Part of a small language model's weights.
Architecture: biases, tied embeddings.
Each number is 128 + 24 x the weight over its row's rms, rounded and kept within 0 to 255. Layers, rows and columns count from 0. Numbers have three digits each. The size before them is the row's rms in percent of the matrix's.

# layer 11 MLP down (transposed), 1280x160, rms 0.0929, rows 397-492, columns 96-127
082:152152129122128125159113144106121196113157101112104122092116082141165129142105152125129156115129
108:156184101144126135127143116078108128149146101153163127134168121108128143138138148121095101136128
101:103137091093122073186128087200140142113174122123111140134124129111124126106103143115126131123098
096:126097169109135119143138114132097108162134107173118114109124124117164155186114186119133143127139
102:154174088146118126139125125124135113138110122123133142089131127123112135084088085143090130128149
099:144144131164125159134088140075164096123146140100117111151122110106106147134140134134157144112091
078:066133138101102116085128129136095148126201142126128111126139137105146121116150127111137161116132
108:160086168118128141129145136107109151155123169120107154170113132139135149127106124099095101144117
097:166141073139132132107152054115063147109160095113137184127112132160142134112139156125144117126178
104:120127151108145114115111145136202129142164134089129140134140179110148121130112107143112094114112
072:103141163130152128122154067137102103155143151149159159102145112126167158133113113090136189101122
111:164143137126160156117134072116120072098181157102162145106124095123131178109077150123130119119193
073:102079170135149135137136136155050126145112137170111191134137103100088127117106117100088135150133
098:131099148143088137132127147092120157157096149100135151174135110127098169141137113142138130074100
119:136114126131157100116146128179123114138123161111104160145117142128109139129132099170132172149098
088:153149103145146136134101168117111078121124122131155069106096075111147145144142137098104144123135
083:118133150103137104082108100145121124151131128171155121111133135163134131121138113160091119135107
078:162167148133061100102092137116147096108136169121143147120155144132115147102149137117162154137139
113:133141114141136129127108145133127146155146084135144097123099143164144129108148135130139130127137
106:170113130147140137168119125128122109120119163152138166119119135124106130102102051066128112119136
072:143131103121129112140102155156122095104098100116157134109134129141129087155163123137116156144111
093:154156154144112128149142087142154137138110132098139119122101108138142132067144111072123132116140
114:136097077082108062126116154056135111083105111104084131133154097126132145151136115105098136120110
106:142153104097103138119114174134143119096103149122106133131125142117175148100079119112126129132137
110:163140101142134148163118076157129162128129141130167143110114122162084177141171092105088125143165
104:143126136103148173119114118134126116127123154114074140105125111099131114112125128154100129106149
082:147131128127143187114152091178111153170136104126138105088155120163168140119148138149123127161130
106:166145132149115159142113130124140169113139149116132107135126127140141140106093115154099137121142
109:157153154171085109129134112100160115151191142135096100122093137133143115102153108120153131130126
123:117114113124141126143137155138142109165103177102141128114150094119143131148139153169128167118116
088:131136093140124159107103134110139154129134093106148130141147150155132068108130082086108151117146
078:107139106130112083095134152128133123166097163108138137110163126105159093148139136132137134138139
103:127095043140156121133174120171103077109167136103142121121109074145078174104113110124154154149124
119:126108107117158129137119148126096167150139138160125121127102190139084168132143134126148132153099
079:175126169117103158111110198104101143111112105068137105140151173129119130143127131117175086141176
098:108151102130113134064139149109135106134128167107114096098162080114157108140107162150085123120117
090:167123133106111132120102083148124114123139119073159095141109148152162088134155090158131128126113
121:125122078100129181126116143126111145095114113112117135148122098122138149112127165103157144152133
090:144126076162127160165144109129136086105087153119151141153107133103161126108121134154118118139116
095:153126137127141106086136151144119135189100130137133137152090138117158104104104129138146159148119
108:113118164122121121114123153085141156107151128126153143135070161109144109091111093124167187097119
129:114134086104150148141117152116136131150132104119158110127162149111154144187173118101175112131075
096:146155126109077183137114102155137093127120155125139143117145127158078087108140150130125160125120
099:079110121116117134086140167134116148085101135105120152161119137128162123124151136165147116139112
107:083129093155133101104113107156110141141116115125123116125161164139108138189124149160112135132137
084:132146142111130135144150126105126126138115135156149145111173070135122157154153106092112124128165
092:107150118172130152108091103119139149166189144071136167141109137143179113098143114129135187140126
097:133117122104123114135140123144140103115157119142118132152146151115135104103142137089157114104133
110:151146127127114126147145163168116145139153127169166107140160194126076108120102109129114122131120
105:086125153173122129133171114113092142112134124151118122103159157115130112113148083162115123178105
092:133114149107120147158152158101172128132127113133136121100161099151165126133100126119137153137099
097:087090167083129124133109139195134141143145138126159127170054120119082136159113107150113129140098
094:113093142188108134172110144105148136085094171154147110120141139098142093150141144167136130102136
117:134103134140114135132146112159104160160180133102125098118093078094085132123107137094134091130140
078:124093146121125096127104135107101112128144117145134159119129133104145113180129110128113115087137
093:123086157126121115127143095156121077144149154081141084135163103079086112135126111115151143131127
083:122175148122132165098134181148109148187127150159110122132120146124128113172172132123103109149151
109:109144135136126131139104111128127134092142128099110151134150100128143148104131141163174119132162
086:138128136116150119114132120130121210131130115170169132114112162114130156157136072123103112097137
093:123103112134106150124113135153121136155138141177146138126144182108102104080136127126112139107127
096:137144118083136094113119176148122118128157124119175119141174173130114067073095173096098104101127
118:110142107163081117125083128141128122135136156146174187131096157141086125106180160139130168135104
112:140150154111140109086145119147128118128079128078157086155139073143127127153101136121101163099134
098:144093167107122119120105115159141148138127108124139104084124091161154135097164098068168113116133
106:199124083134134137081115118127121120132122160124135116088154147123133109109122122140152132099125
110:138143152116090129124151123119120130143075141148125118115163128111130170134147125085100101143153
108:123172129123131094147108154102144147173129096093104100100130121133135088148117168161140086046141
103:179098108160134143093151102126130110158114075134150170156116118164129108111119100094131141125140
101:157125164122135148137114138090134125112153109156116152105129138140138107108128154078136089146133
101:128150120103130138179117097157099158168145171125102142118150091145124144150159135159150153132149
107:159159142199133155125130143122143129152147112138189096167114145134185117088132116158163139103169
087:115132107133132116119110131162123121175156123168154167095117131103186092119107136135123142094147
098:132128189131141107154146138168138113135108091119136123167088153096108150104117176157134117219118
100:132107150101160148116115142154115129127143127097137122150138133134096160143137110177142074157162
103:165149126109126085124151144121095119173130106126142107093190181153091143125112127117109096087097
110:143159131086146149152151115141141106128129140109092122111120101102151125102136151093172126108124
121:142106103114103185168111182103151180123151155151134080137080181095146148188126097139129085153094
076:148089102095100123133113107130147114123152122139122107130167101145120136155125110120149120118115
110:112121093137160131093130147133148202165128139121170154133124168161106112128099149114137133164139
106:143077154139138083145144145074163140134148137109121111097185148084111179175146138098105152082202
099:089086108167133140153112129095181154114109160115133147113141081125064101146120138106133170088100
090:127109095163102101137172129101139099166117171150127141143137137159146136149199096081130151123154
084:140148139116129124180128112103082130140088132144169129141086112123132099137186132143136105075156
132:145166123098131144175133141114140106139143131117096107105069122135132113133098151122142109128086
089:113135142120182104100143112135172081132105120128056122141133080136125126135147177132112125131139
092:128105099094107133107110133120112153154157147132134122148126144086139110110155163126143120186137
090:099130123136126120148127096126142116090074084123124121114117122169164099133123169145107129152140
083:108125147099124123129122144114129134168138132074098132148101114099153120138121121178122171102143
097:128149072087128130148124168121129124152111179149128158105164128112114142126159096144131144155114
070:123138144109129108081092139140143135165128119128111095102162120116120137092155134142148145118141
097:144150113134101165125173136111140142140088122126141103105140140118111114137132084093130109114140
101:115115150100107104126145152138147106116118128154116115168174155127118102098175118106117196119159
107:137098116139110051156102159107134146103126087139128120137159127123179113129202145082126163124166
090:163131114122105168137108125146120134119122091079137134140128142154151118103100124143116101088131
095:146144114151124107103141119148157140153119112096121135092116199117118124092125086109127125121172
098:145121137130106130165135121082120199177130140146139145173120114103082146124154127167147152162173
# layer 11 MLP up, 1280x160, rms 0.0913, rows 398-493, columns 96-127
105:128092113131134108163101095135098123116129111104147161159130090144113105143111146114094140132154
098:113078128083111155127099121137144093142156142135139154129163096105125140128127109186128159142112
102:105160120110110111168112101142153155113075139177105127169145118096088080147113138071137122126134
101:121097149160116138151171117103121127128147073149148096168121122148096179150131155142148128134154
099:165110127082113124109101154117157112150126123158094120097157117203117114140116128139109132074125
081:163128121088155174104182111142134093134133113087135099122174160166110152124157132156156099137144
107:169142110101130101153126102122156096095106104124095100136137124125101108155110127119142143171128
102:127162092144146163166099123164160154104122150133100115128160168126120087117114161085142151093126
104:111126124144122169156154101110117084159096080146106168129178114166098147124141112139130162143121
074:146131092091119116132134134107153128125165144055098146118150135140080109151122122139143061103110
107:143116157079092146175100155136135109099109107162110120128103120147139079103097153073110167127148
080:146158072119125135140109131121124094104129113144115078110123108146149100127131083135168097084087
101:138097118141112162150102135097178131140080133114104116111198098106116133099132178104115127096122
112:152177087116088154172057129154102133114102096156156106118149162108099130113141152113115152096138
090:117114146098064168122132124090150082163092088108145124146145128148123134144093126113106124126127
091:105110129121141136141141151122158105165108125121048130164122123148116087099132157143157174156129
080:166086144102124124159116139137124120133123097135131133119078116160122125152124147153092134130126
101:113096115114158118120184169147136136107133073109107140152082164102177136160144134137121138114148
103:111090148127173160132099135116091133103117106114152107154152098118084104090133121122150161133120
076:177159111157131150113126106133109171136109131156140131125100128106145115116158127118138096096126
096:109089151114119105135197125093128109083138125122087131112098108098141126140081172138106116129138
110:117121145138108120135095138115125125126134163109118104121129085157139132131093132156137134145139
099:127163144106127093129168130105129148122155107149150138156128159127085132131129136149126145110164
110:129161126112120162117128131096115104110123039114180117128125135117130122132124173163098130107128
100:123142105122156085114122115142186092139133138185132158114141153106102088134170152093110135137134
084:112185102161147185120149101183155104092126140135146166156148137102092095100120163104145127075122
103:156188117114098107144155088092161089139153123179142123123128165125161137154142170084135138150109
109:131126110112152151131127085111144125102157131159129108163162172130132135172128169173105109075096
112:115143152116080113141142121115130102137188135126145149201110128095117137155116143124107129143149
086:171163098125136123133120091143135128098138126147151180129109175042118089134151154145087131094170
083:117139146128141154163118137135102139102161129141099157160140107116106073105119088125127126119071
106:153170140110117087111133121117186142140137149144151120180132145089104094129119143164108122109141
111:078083129156136114117128121113126185133111120129134144139139092115097130149113139154127119147117
080:098117133120125164092156109123119108172112090132148126173119151125167128176131098135147133120129
103:109133128138093134143074153125129129150131112152128164147149115134138086152092168142090118146174
098:122104097143129182129083144136140132127128107126140150138159145139117110164108162121100161144163
115:103163131136085157130115144112103154108098101151188104129148128156134145152143136116111149156117
098:132172135140142107150114140067139127145128174134095124137178131140139118113109141099124156123119
100:106123141128182133117109104105122117119140135161140104137129144121111082177149138144173110093154
108:120156101164131092136118129101139123129131126135101161161127126097090135165147138083098107123155
122:135140130113150112132140177123132133099103139170154124140117156101139150182134117106119141135115
105:132138129088113144113168126092138131120092129124100143107146150101116150143097105090101127114144
100:114177153083116127103151088143134161121075138140135140167131134111129137138087129146119143176128
106:139151080143130121122087132157120089108109130124117141168129150128201126115067163162146157140134
091:111148139148066160144122161135164119121147108134108156200093125115124119123121141146120107150134
099:109131137130091108148077166083148133122128137142107118115109147088135104129103135157139102110116
105:123145141164162119170125120124129103100138141172116115145154141126100110135118140118130085109167
106:115122098130138177127130171123124116101168147136180153126173139125111130169110128178083118148161
106:098141109100187159162205077119083172137124125113127146112123130092123104129107108147103097130114
101:115117109071130132153111120126127120146138111117081153081145116128175141156106132149104099141102
100:093129141135165103156146104141128137140096159124138141139112111140128127125111155133136139111163
095:084137142103158145155164162099098113124132134186158142186155141140109102121117109108162137126116
112:134117117152126133183150088091129116115124126158113146124156108074073084147155157108084117098123
079:123092125170124136138106133116119128126099126139131122157198112150102112096108133135099134138174
096:097148112149099124170121117115154137079133122158109148137111125127084122117114125083105153098136
081:110120120119105124155089156138113150141147152106148176141145105127124102106102113144102075123145
107:149124141113098097105134129123158155153128109157140078147096131098150137121158109088123137103131
099:083153138134081071149104111162150096084121150117096131152117138109118121124127132132124157119104
097:090134134132157105157161113116116125161089163148159094095168131150139074130107179099126145068105
098:164123153101153160159104128111103115165125133102114102122081144142117138134109158141118135149131
114:167182107128127073162120110163130132120144057137155137110109125144154102149106130158071124128139
101:106138106131105114130092133108162155088130146159123087193140189090130124139094142135134178157152
098:134135075151105093119139136171102123119179154180127145126078143093139115106132142128123128163144
104:105125121121082150123194127149076121125178096126140152145161151136114146126142105095110115124159
106:146128153121114111100102132068115111124122101121131181128080166114093094108117135172123150140140
104:124107097122149092075149146118136115082090109134109146137123139109167127122124149131086175136144
097:104089122149093135103145129082175060138115141126111176099119197130122125110143134129122095149101
106:166176129172141076139137110130156135114076127153121099120124177103119131139139121106121139093182
101:125153104110151152121125105097116082133115104104114128147139133115133140132110124124131134102151
104:113111109124149094119169133157151109131133142105149138128130119105129166165115187158099119155064
096:102071122135161098105117097149119130128105116116094158131133121142114116169181156088079114100129
098:114128132103142094106136105124156102140112134053117117155139125105116139153126117150115123147118
106:149123121087117146130110130162097128136150123121162123127098157118136113169133142122125160139137
103:123160125130180125136126118178169071158100095154106133129089129117139101167130144154137142146094
102:150090125135154141127108113120086133105106114155185116138138104192124099110136142148143155153153
107:118151091118145127147176132128135104099124148139115126110116119089138132125133154133129103078127
081:132153142088133124129089136124136143140103165131098159139139122115132101153112118133077125115146
105:092146130164098084137123127144144130087123113109160096135067136116125152120088126125147144095145
107:145082117137156109157082092119131151134127097142141160128107120107116119124134128167079145106132
096:134139124101108105136079125108131117128180118119114153124125133175102121124108147126134184145098
097:119162129136126122128110124094107103099128148164152157150104126131153133150088104152119134133143
089:127138154107119094083163122098134110120112163060156121117112131111091121137166138137121168172134
118:140135119110124133120129128104164080122107119112087143103111136103119140152104140166124166138122
101:145147102173155127157110114168122113124148132117093138155135112117137123105130142140127176109094
095:133133114115141152145171114117171114154128120124106144100152142124095105170167082128139137096092
090:091093139065141136152140159156123129158123129129145145145147146131147098117156122102154119087118
092:115126170087106162096113140136155093138113102132115096145127119130107153142157146146148163138130
099:121136124126085113139091129098142121146125084122135112130112134167145130114123170134147145150114
086:035105144112141142146154117142143131156130097165129131184124163068143122102109109153157145101119
098:131124138124088127141182144138139145127167071107122118110103129134177125131080149123121128159114
101:130111132139149141135093142103142120151115114115137087119088101142069113113067120162129126149155
103:108123068127133127153135118139203097116157123143088148116143135115097108158110148145115100133078
089:150130108121148123141178160147202143148116171139140119133127178105164104113144146154081166139092
097:106126157139113134105137171099132160072157119155149114148090116114138151150110117157103138112120
104:129140136167075103138130129104130104111134141159153145113152139101130133150163175125150121124157
073:113121160124123116086128137103137125174114153135120128136123073176135145149131158125117122137108